config = dict(
    n_head=4,
    vocab_size=3262,
    norm_eps=1e-05,
    attn_scale=0.177,
    init='uniform',
    lr=0.00776,
    decay_shape='pow',
    seq_len=256,
    train_tokens=128900000,
)
Each number is 500 + 40 x the weight over the matrix's rms, rounded and kept within 0 to 999. Layers, rows and columns count from 0. Numbers have three digits each.

# layer 10 MLP up, 384x96, rms 0.357, rows 274-383, columns 48-95
486471528528468520481489563496551565413453539523542513621477474519484457538508395396515509533480522490450485511510422534527501499476491565536512
499453508496568439527521424448519486419505454604503490470500543475477504486554467593483438489503585509506471506565554490537449450525501523539584
532515465574533544500486488487481516522449472545458504496497455569588555490504466484441522510481550457523445504486548507466580404432497543479496
461506512548476500530538427572535506481494424598516523460526441441471512554532489523458494533462514520534477442502484500531531526460561556461495
536524535501540471481546456493524436553491497536464520424517475495517490524445437548475472564548510455496502499466498519532506475470537445449517
459451497471675467494515504416536486438496516564419507557531473474528495423557444516470463482487556416492542433485467486506535483536542516453504
507593540478526517550513487499483471455513475478514496584483546455534519546499544459552482510555483531566569510508579502483484535489495481491542
460453499477485550492515462491523492448512526493454524485573490496464638466608533423451498480474515415502522502511511490509421511549576541408470
490446551499473562557445539443541540543470541535570502485515513544496512480497487512525493468578483561463570426483417510562480560564576506443501
526550506474568512438514463472470484419534451530517519501512466498502562540563462509546438571524454485427501512458495536460532548469518438519523
536485510558477515458449555537434464520497509488484576503450639463446499537449486498471442525541474471501543495472513482573463525505419515482497
481455499472570549506515461474522458557470500565511566534529481452458509493502515554433481431499534504527516477530525508491523435574538559481516
531509571501514560539460521496467526484508439448542543413495490496507472490498513473457545502600450511467510486492469527445457551497513490479452
504561557556485424541537466489516517516484524483509510446498497511541485469565488469518473431498559473495472502537488603519476479496477475473537
507426507488482530519596518502524545508474485530460573472544486467559484494563526492506487513545507554540490478518508503509565569446498592454546
452542510499495448528516512442467524493534471483541418528556561473499473507508498454450476502543573515525478553545472509498509455534476452495510
507552527486526498494503459497488540508501580530495470531532489488506503492495466475532509484578504443437549531489488518503521497545486494449493
488528521493502544490518404465484512485456460493430498549476509495449515499516485520572497478456535493485512481519537523575480486447489510510514
492528445474510571382455538518425503464448510518526521441502470466484506559578458460448494474415489453594525466445518570564454466527461569487563
452501494465500419442452482567498543482517472454472550488540472427580476510546547435530484504471507465539567465532448481545546550456476499481506
494551560482498483499514527511467592519494461418488467477486540460509467532485494473544517533507444509465424489518507488481521489465527498488546
418511417471534428505549495495490539476506477502432494509528546454594485508530497476551544522476463400536525494526434482481456457457522478513475
485461496505477485571432545504509511455516459585450437449508513483524541515511433535454494453516398432501558488512441559518522419545504577540469
526517484502546465478560499501468514416463518476511471482454472501524594441524487510512424488499554465433574572505456500511483540426471522411491
485461515449508481518501499507505439512466514565495530520604538412421582470501475511446520434494502482504539487457460554516485425492482533500507
492517523494496510480470490514489511494466517511503513473509481490509495506502502492506485494505497495514493491503509497499504513481494480497495
461480417506585472442504564471505539504548517507475555580544509400517458536551534521516518464502497468541512526534487482512460494463558462486480
426468500479510509460484453512520492467506512546505436482495555451533487495439490518450470507522532384627574446578463538441457509438529500462517
461464589491490509471464560537484485423537457491536419442536433494481470476528438460438532479583553511528567567440566453465497461396465566502509
407522527454467604478436547417448515517499476600404539561510508493440492550515456504430463495472434438485517471536540369536560448478482538421554
463495569596460504447541433474527544429491570568487451468529592486495453525484501560467498422447546512516492480588450527470520512493504444509515
503481472521516537463466493474513532520475476528526502487518486486481475579510543418498550424462475452526614472511435468490516423478514517529517
538510526519500488516489474482497498444480488516543504511533505487534532458426474542527474524539515504475524503507527492501542467481559483509438
501508461563573526403565462506444518445497505552552425473499515498509487461539488523378453566545504510454483481465462466488507514422432466540547
513536548575405491463462517555510487508479536523424510450415509540495557639515553526501483485500506510586486458521522452489539503491478489562495
494488514496567517450511566477558557565461466519475493466519544453517467497548441506519433495467542462474532549463512453495492486422482503434483
531420464463609486501591450480513566520478480483474495500506529450517569571491521543516489556476475536527471499502536472448509433520527461466513
489489505449581478425525503529463544471494533476421449461508555496491569470506483498442484478557571439474462510539449462538457495480428473542528
538518475492559431519507522430496514500477546481525482429515515441450504501447473514573521487554573504472484543512533421486457466458515491546476
422508516521539479486438503512490463526476512570515500547515551490435460451488523558537487510507498521550569398513543526465489473567485522439515
429496493466541563537484512433517533467484543466465487542487531493451484611562518515526577523547505518534535472424502489497500448547499434594437
487514499387535506468454564471490558430528480497450517544465438449469462570520494518492449431511588451471527477438499617566441509500565507473538
463518556483486456577587509498533503445493492526519466462493504484424477440543492459489462507522498510474468514506466542525458478482470486470472
489493480466534529461499475486574519573513528527489497479533532516543504520563556439465501470460544516504485491460455554505514470510461469527558
477489516497497502489507506489500534499492505494503510489524509507499533516487534496490492506500501485504491501507516501493501496494493479516502
478543540475501529517452464561558493480540518505480490522567447474471513538492458583395538476468526530585508468510592451521513546557446557465494
414502426510514441454540461402466492481528489542452524553523509559470484503461449460561500457492449541504576467461452522511459502501512538494477
475567506550475485513519470503491511510515428470452489568498397421506527559542486456565459446548510492512473541455533513519450482480524478487479
508452501485467500486477479567518465493434506485511549551487514452553490521473549476581424447505514527501449505480471486468520494481500555505502
528459555526505504526494548457550457490482496524435534489520537535504614497481491516486550428521508486478533559454498513508505475501502452473514
455466462471524513511551493477509535555497475540504486477573435416553498498537477522495474447563506530467556468476464513508555517520502595477515
499401518438511589595523532529448501477477549510450518512494511456461458522489475570555444501576565460518485459509488463511522530473436482444469
526444481508472527436477560509380456465535544503439550541562561443480445587503497449409497505470506552510535462478426500583467470506570448533496
519507488527486500533510480503500409474487512465492613501516471453522498529464528455501476587539478524502499505528478466520413525468458509565490
465502526519558500501479446540489541520462523490489487451500449444495458449589549520523495469449497475505498526537497441438492412564474490511507
527500606466516429498520505500471487480543480470511471478488548484478516468540491492505530516610467474470527537474447509453448537454510512415509
499455483521550518559496493473556533526542487475487499467529468438485531443534519449528535541466439452523463387480488499513539477426544450477473
479493468486451536468469486442549480441466500538465515520523508510517394519587428498543454539530554513492485572510498474504493493544456536468577
486527476510608528568534516468463464440505470514537490489523444474448548448505542531506523558457470465488515514552521510479568484460449452521496
501549480398509554529504475595521519558415507557481495435505472477535425501562537476563421514562525425461452576422428509487500484512467607435485
549505537430492543578505450508496568499520585494550473473494403447489544472537551479481473540501537557508464437475462457549483531605457500446433
481500509474540561556505477485482485550507502510512527530530592530506519541505494539486480535601575470541485464476545415402458496549462433513442
514430521421517471460503550449538503516453551502499492427459582555490445513476547538510489649513487500487488479508475439516487443479560505464584
572522527490468468560480493417455452503453392400513520478466543486514464465485510526579516508505570552515460456492497515444506527457497477445550
561494530463538546505420465435522498522487491502557550463522517454525522474482559514506531460462501471530532433493451414476492451532488522432489
519450453501536493432606439530519577481441444529441512496539502462446438504448496405485492482546439541489541431473403477487480464523489576516527
483542471553526482550462476567498486547453565557553540570489483510487496450516479519481544578489542458588598525509441557505549448500500449463481
521451466459473539524498487488460506443509522545491551560510478520508518483531488425483492522520444445540549477500413450481428555443526505483472
466513552527502516476571503513491476480452466537496433435504421542554456477549539494536488449443512493508508463483459509473527555477490485486428
494498504501513506497498514513490507499486501493475513490523499503500505514500509495498502511512504496512491495503504505502500503501466492496487
439426526439484522511519538558477470494504545519523490451527479474468501520504519531549497567502529515469514579501440498509525458418457535525472
479507531530470488518570531439520495463456546571476537456524506533550432490536503480531420499467529467517489493497565576514390545565557547516498
522447543443524487483472549445514478428524470482436415557492445441462493563563500554438472456493531453538485489460451588544500467525564596473580
495536520506451525508483467439513540481498511498458524421497499455482542523445519465495523486540466522515416471503491513520520532496471533498547
447527502505538484526458489450496551524482506534445454482468511490541466536483517531477465515498458455500487543483536492526454517441474455492541
491490530543537461559464489508541496528449433463482544418496543504507497436525495512471484522476527482561544567477473588493517526475514513510575
549509509518526591564480469577517487493480483487427451483530535465479478444441577462472472490469485512542496540507395442520555486501561510478436
553421473453483506468551489426478465525437549511485591379497533448527496551508465482547512465428611495469518531496549495515509420457524528480512
569508501506526457436530496526504512482484546595508488488458542455488500500490523472509480498470497475496527509463515447457525454463474534448424
526513501567525441497490435493541462516536420482483560536534527460455510493513476526485445537536499492541541492507503469545436549550549515553501
544556500494536470490501571513466529432507486506447471489460600497506505446447510536499482535519517409546535450477592537477436463460519513513560
487483485478507530467457483480541569498495509552490491533592500483513513476511537451524486499523491457613563418407482533506533419342507511437460
514453475493468497443501505528482542511460571553472459522541524491429488480546542475531380577534489486469483508555514439495490559474509484501398
543512463488450484444490477468454514488418491464533426531438463441563529466483524525547424544510488441423449432509492520434483488410469541541547
520436554504488580525549496547500485494503529438487467555517558514471606540524514502514507530578557569484420508538559455509549513512504483471437
508513540520470577525527464529488510546447509541488459497514521501459520508441469527558476443456457550469462409489496487534547449503482455440451
475539541508531470501503497462500515494497536479576436486463477499492445496536517470535443472492601566448539461535511491477520466493509488453488
406461526460493490477511517537499486490547513511521508418497508470418533527525487540596458463476417509475467504483559575463566463435470399548562
504516527445464603538387545488566474477494489573504476465512606463470521454571497472527535559513505562537523435488579498523478498483445477553502
416464608464486511476527488479558523525496573446498460506452505505537566545524521475443479502575499454555490513489510454524489500517460504511431
440509579518503471493504500477510489487456436487494540575574500522489481534499481434506512440449616531528651459430595439461497516543547595419497
433453505582495493544472483515507469487522530541484508512506528467485429580526555494455478530513510473547475475594514500483477504482540476456471
519463531466536566464492520487543511499498524419438462487513515495469471496498470505558469478565480556528555457572508477550492514451486474548513
478509559597481468521461505445489490510486431439501479476558498446489448514514524474478465456487514552515511477614527451493423491492493495559543
548477490493515512485504478522535506483508433467449473514514565454587464541514500522463404450528495532528488424422482434474524525581497498538458
460422494473530476508530526458526491494454489460484473503538503462545512506524468505540545384491491487487505587468536522538461503477514605437519
478515516453533527494497563473544492475499527537506413417524525495471473497511562479535523480524563556612512461481535444510461434487457459516534
557524564531500505502454520574503560503498510488498423537476514462490513532497457578490511496527511481503470452514515463532441489633466486492529
447414514422496463562490522453490520515536507550481534524528533436493513523508513458463502432498547529512544569492486513444567494517495493510475
476498543547503488495555475513477531486500515469511454523504520479500485451555530485499482527572517548463452536518458517480529535475416461476506
522439501442507499472500390492626511508500464492463472444482508485506455499532509478413507518494602498496523484380533530490442510414472480460468
511479518516496501499507503503486509501480488497484507464498481477489491530491486498478492491492499499503492494484495505481516491501468482488471
479498479512525432524485526493535455506441550492587431447519442475505517442542505437485485510544561475469453540524533472494509510459457497456488
504438502497507503480473490526518480499529559549498506430496532480511524435518543495511425614487521387484568468491478492529487525493493505477494
479498542515515572454550512512470524499557514517422477498477573450509551512471478529459417571553474419459492482527538494473542462438532472469445
482456489431479482485519596464520535531503457524459583494526522477524505493493529496543496511495459534469474466451496513504466504442478488517468
481481397491582508525552502496530537509511445502502437533469505465516555573573399459495513466472493512458511510509499541483519439487461509490471
533478522456505510503490485539506492501439529560461540535547529466482471407503552509454469557485530510509511504495491477547516485503490506490518
485467518497483431506478573474463511530518501542439454466405558489491553559533547482500440475487479522517513481502507495526601475456518500474547
469490452498507472446509479455470451484453577492491588483488462457490553497548544451438453532445466508570541450454483495634461443511484488509462
# layer 10 MLP down (transposed), 384x96, rms 0.364, rows 274-383, columns 48-95
588496526527503505485495503403543471450554513494514527495455525553530541563522471429479517516583502549436445573480586520522554470537532524495519
535557538504589478539465480455485555484437492444457517557431530514516468461569462542542499428431465425468571489560444528493437580586607549483539
481515528516498501453548465527523520530442525465441471514521470448536430529487483541501499528458529552465535559495481493506507540579531474529441
492515532477481478473503524567448484483448426512541459485497486517506525461535503475462485566550491582450477452510495514518481548461498580544545
472482494493548522476478488489529537495421460543444482501453472476480550471470527517464521525530451517500546455453446477579556540540551491496491
519434531533534444464546530449524465407532440502543563543582488618555497523489532537479500501501533424458437486530484518469453529490491483473536
494542476526460468484511534562508602516502482470488527512548468521521557510469499502535458438519471425512486512582473466454464518541499517473545
365540625563511503508457443559575594502572521515586426522344457557536521462529558533491415467561395482445503557527502571540561518505396541499498
538551474506575516488479491577568506595482449527542493529462509493487522461498525488448451535512555557454517389430459455546509493522507566500405
481536556494497449478480515500522488453554493518546516530492501554422484506448489437490527458534507494538578489495482533612458536509482559484549
423516520533528471517568466504492505541485495511517478487469479540548488479461487494471504477511462504514462477546553477615480435488505434536508
548445421484527499530484553504492537499535447537507461468553457485469582524501505500435473499496506462504506515451492579472507478462522502517503
539514489517538534578533537500552503459531471454524449488506512518476512481404484479411579467409476536452538480534536421510588604491480547425485
516510449483457521523439494450533525523514498499533471502522434436504548486614509402481519482533498494527452531451486513443516511523489460481434
491492466538488492524541437436502461538547491513488502500543612499531446491468439505495521552557524504468479485521493564535450501502513483475536
443552489567515462473474498524454510506424477485520537484519516534458535488477536440466574454557556521494545494475460488587443528506506502511496
538500447534503504493459515491502447484475470512506526464580514484467495520502564530522471467493480395535508462505512523506488502622562538451568
518571543509496493490496497544545452476459494511492496532472495545476492512519457508509539495453521441533476498532527503553494507490524419482523
545569524478464434496453474370446504492468528510464451443407528557538476562524587440467474491556522531464496422562589487449511500526571494405484
464532534491484467489510474428503501512585540511512523520443509472530464526453540555388384518507389563475503549493464465547489500486484501478455
442533527441467554505508474469487538484494550567559495565505481514486506466506429578550489501492517441507507468583462556514490559535484495494505
504419482503497501490495461479555512440472561526551510496589480524579523448407528487536518461488508481486489555490581535551495471474500483479536
423491496484496466517479554559544522580495489465488540442470425544503450592514526569436511437511510529472555524557455524532452507543524572563453
517544412399503500518379584549407544453485513599504505433516534489496563503570461511521433529503512532541440488494449456463502537525573515472533
538486421450531478506503530511447540449548460504448588517482470526528528445487512552527515537452466440468439538479468485459418530517393554565505
505489508497503495490504513475487494492492502501516512498516508503500500522501507499500472525487498516484491499480491500505501503502506497483509
516495359457481557568456545454521564557456563475474535523528520473513437388469501531497509432527494489503465545535570548487466515524486495453562
564524434559482469484510433514507516517523464514560447559516536536492503506540518458565457486431495527500463551521446499535467447470458495504479
493571444420489543537542391383442511540605582471520537446578515525532521499476430533475561514463576440448488521577461445439427600495475473505484
504508482474376548490450457503475505525526471533552434529469445472512557534502511560527476534501523462480465459516456483491479508464496531536470
491536546403485470526471473545556476500567519519500543544466526537471483498406582561499541533524447502512534498468545497469592482460491495485484
494474516472565497499594507501540526513473531394516479470555491450614568503473558557508479507546514566518584519447531427493494534517489550479482
520540503527521483510492502518491496533509545527419498461509473474438483540520545451504530497487494508476478508535498525451470555507473549490589
503452507508454495509460532478534483473535497476472533518484518521393518554498543530537480515537499523454540501522514487602573525517528521451438
553468507512512479549534536443505491485570465532521500510293524486509521484503529494479485489530532478494520499504491436525490495507561518503448
461514479506488483495548517525559465573482424473531518462522537565464457514448536582512515527527558465485515504472457501443437509468482539517507
476515514544488545526612472481532551572419534531494543535521512468495524481509582435521538564477509501437597421437447498482482555489545387561525
511477466602542474416501519534541482482457500449542510474565502475465537492482530501459474569458507501432503476568428472573554534485410476554496
554566482527490486466463511521524484551470550466459478501474399496512484528567592443413436410506482505572433493523484497471514552495484537528489
503526497480485496500486493537446494522515466493486415553495486487563480483462488479475487567462488478474501498432469479448556535537464522582547
362503430498517473519499481528555522644520556503486575467524520430453509551491489488549552518520489509512510461539460527596498527509502473516524
550465476420540449501409431487470471559443541541472526466522467409439483460477548513464534479499456505495465435498528496504427508521510488489546
456455471484498467495512544456477542527447490510526519505532524514511500523571471536622521494433441505514488471495491519519477503513535502504427
520521469512478554536514478475488531459537468516486473462424474522484543444523498439483481547484495527513526562514546555454501569491545457552489
513497493482494505507496500496504497487491500489508491462510517502508484498508491505516507477519490503498489509501504488525504501507454491506488
585493485482450574525537523515538499481577521440422477513484491492534542450499461540469505550504455465536508527600564471416546543521487545481625
498481508443444508559533483483467545446526518539498463491487499528471544508476539500574480536534503538540531510494524519597490531405496595525510
475494494515491471437526506503484391513436489491520502522485548546526492493498529513475511460457541523523553499521429501564412487526503417506527
515526530556458486538516486470583461487512517442530503512525565484513510526474504434461485537560507471466543516448438537548471472477489494522561
509483495496469498500430474501495474509522488561532452498595485512536499520496505507496485466490563550448491472461452527479477548486505523516547
512500493427547483543530490504542519497468483485463503447451381480531497524530470508532495537517521562444522445613575578548504458558505516506557
556479511533478512507487468551479538583453508481510513561455528638559480540356469572536605490523509518556454510462467493540545429546535520467483
526516450546500608449540524540540561610497471524552369492539555572489544503481409501453443491535533492530450503538525614454542513530555455526520
492463474522475492477445494460503504464500525529471453468527500463494433523465453470505479538449481503399521480456521532560608524470479541489545
500475516500498463468507599508457570514491556461501425513506544520442486454483479527435485497489459519512482470529559492494529459528537513537501
507503549474468480479461519504433488596530506463504533491496422537520495564471409473536507476452536436465556491531515574486455540513591498545505
525545520473498520561512532536560493576531517543488560508466602509466540550508525454567475417524427538500409494495480502512495475495576493437438
442515547498509515509500477505514464507468513523513458485606471482516506506472484503490462492460555473510558466466480556516417465479509535499455
507516505488481436496529586533515441473512464480505515444503516503473553516482453432516560523504517512485465479469509455492502498536521469511511
510424440516479568544467461519515486461520496536596468594561533437512485470496535556482477485440417462433586516478459613445464516497461559450481
497502459492520426514461564538453511430451556574514369456474472537534465516495471501442381526486539571558495448394467429463448516527539493587483
527440653430543451445548514493468488565534561514510494560373537483450481412499549522481461423608522512444511423428473554591530485505542486488429
562477523411484413483525567451449564568564568477469489543464489500514428575457487503554566526541531499630454521457520465505553456464432528495467
586482482514497498526469509514549441484493569541457515499594539461564519491479484588533528538403473436447482502522431491513536490453556500504532
535475469487591549429574513483485480516521516502514472390546523542443523504495488489456487461445486535510497549480455546504490491529463460467524
486469555473525497534429496373473512501475519445502536497512499498485602463491522444503486546542515536425516523522457516550474536518532489478480
555607567568450494534506585432537471504487518506541549423527464553525601520496457482468637511527473509459507510470541531480520443472464450531570
487543493511558477514500542511506507544482433529514477517401512531518492499511476535495564506523493511543424495544452479488453495499503486473499
503476529541488474488517530527558528528509529469526500523480547544552537504540559552525512481506375483492522499538486524461481535417454511541477
493506487491490490514494500515492508505494502501521508500495494499505495499498487498508504499505496511501505503528503488497508505498508490496502
549549546472478494473465474471542445515474446541513516528457550472430495516507479468422489558472476491509546524537520521486501501563453536536484
433488538505479487462500466498546582460477571483532513508551524561461428528400487547441434523400470502535489514529522561507513551465508493455483
555516486497511524521496572482558576508559371532522489487555548448428489455539455449448553461512488529495484477438582562548494483535477507503547
451445537485514474490488486473532446439508541506530486484508474570540526436534535452549483489541469484535561486499462446485432550523543391511529
501478484505493474493511516491504508453475502520475481493522521483503491508452519465499507519508473505529503515519471533667454509521537511570524
531486509516483456502474557508449555533461503495517544503533515543489497444508488496503459493564514476490544485431520565463461481533522492500449
442468452508492510497450426540566510562482537552483472540490461518484514485490560532437444519498495526543464517444496492620510490448496468463509
520498536500522486502492558472500529540567516532498470498485438506509512467468499490544464549481532481460507562556451509462479590473522488465523
481468468537558508440473516519472413529526494489479482473466491532464541455612434473475519521477502542502465499483508471532531523469429518464515
324503511560506558517545532513524463496462544494414412518443519510473507497403487483518585439565524486536397510523450489496497470508373447454511
472482520526520528524462485535517460533464499480501514509506543587468516462531425557480564466518488484486454490500521495545456491524550487503498
461481543549411484495494527520482594481476529414463549513389534478426494553429467594548542510491470516467486512462537499564469417529498541527432
501465477574475510494528574481532553539528537495504581492515516453428483463531469506500509469508431475504496484446508448452428510521528447474463
503615524504535465545476596422503495544597500553494482496499518470527489562473465485452527528484505540508511513482535482538526545401468502524501
454465422585557579488522479483510430483531530528463466512455462587496517437563492516556551458550568520560509469483513526600404575565476412490486
564487568521511529494503491486544516472512575516526513546570531503486586564488547543481469497452417520461513517529520523550537403602502580528416
448539507500461467501478504491497539500459532451541459522621479548555449489514452463519492491530545483499467530496526452493518462572461517484467
480516469463514533458502456406503454494516594472560484508500535579539507492474485459492459478515458478509458520588507533467531495434531458455495
556557453474479526489441564522511534502508485417527499447561459555550550457470486416518450493556525558526487563460452453393458485531443525494502
505499562530480467541524526461466444478540516528549478515359500505503494473509501512491523481491406508465575449534518496579500518515524472538518
555471517570557547493460562493484513508602518478488444506506495520469570496579549597542452470492441496489517513436460489408523539493542467456422
505461464513513462540455473519485503484445511472463508545497493493498478582538505535469551512487542519490532462496457522450509522468529564459531
519451501473464468536476435518450491514484540560466549413499485518452514536455538594548517488505520481503527517465441514503503422487586507495497
516525515531504494458511516557548506481437502510509537443446552467433487586439480490534519513441480517466573477444452495502445517555487466480551
496503553483503462488558433463491517504471464441560512499513594542479504530399475497411481495499506520465542519561521605456513477550532564470435
514486580458473465551464514523577492497479571517480495558453520474419456493486485488466542436502472490486447511530490579543447542472519515449432
498538463492496465449439480501489523501500503509471508468510464460444501511486548461548526518536501563531486545520515477514444484487517520490502
531540575468534489516491493504520539535444516509501516594448523515464486480556499502495472491500455521535484506501527536573529453504514490525532
515576532417493487466489525488520468480474468488466544491522504461478481494514493464486549535535489547523494528507513487484501585456524513476477
498428499490488438519480524510465449464507495486468539442559487481485536498461559524495548537439494485446492504464477481544499481537512458498525
537548556465501454429478472627528469475489476518527513535507573533505508487510476466473495516419475501457467488508550423506518573489516510501447
507517509494500491492510498528499509469514509484516489508514499485489484505536536483513500510496490496505499508521485498529533487511520487484484
520467521471478497497477482495489564554520504523468504488560541512437532517534457505491499480530493435545490477473492535515490465493528538479466
493510467491500547553456476532459542489408535535532498483447462467472463481509498459495537439511399443505527475507495522591472509481465519500548
480503493512528507493489487457505485557528574507571496481462524540551518607494451437488484561503503564523474578551534443553510449494532499572460
516514487531518502473482510509479505456534454543465505488465476523530482523494589555580520459512463537518516526506516434614498487491530527479494
422503442533380571472478482465505588499482415585458492525433483531516549466547443434555622475463600590491520480462539527514495494575492438447503
548535473483522458490518516478515500508556446465420550488552483501528424542541479498503512532444523476471454487493540520476510521479441540475531
498462500500512522509500504500506513422549493541510531528346486525573513507537494527537434530525542488538529491518545459587466495485505524552527
571470511549471539492520480476536521548482494504468497523437531495484500501478461489453490516498436499483491523474545588710614484490441481513533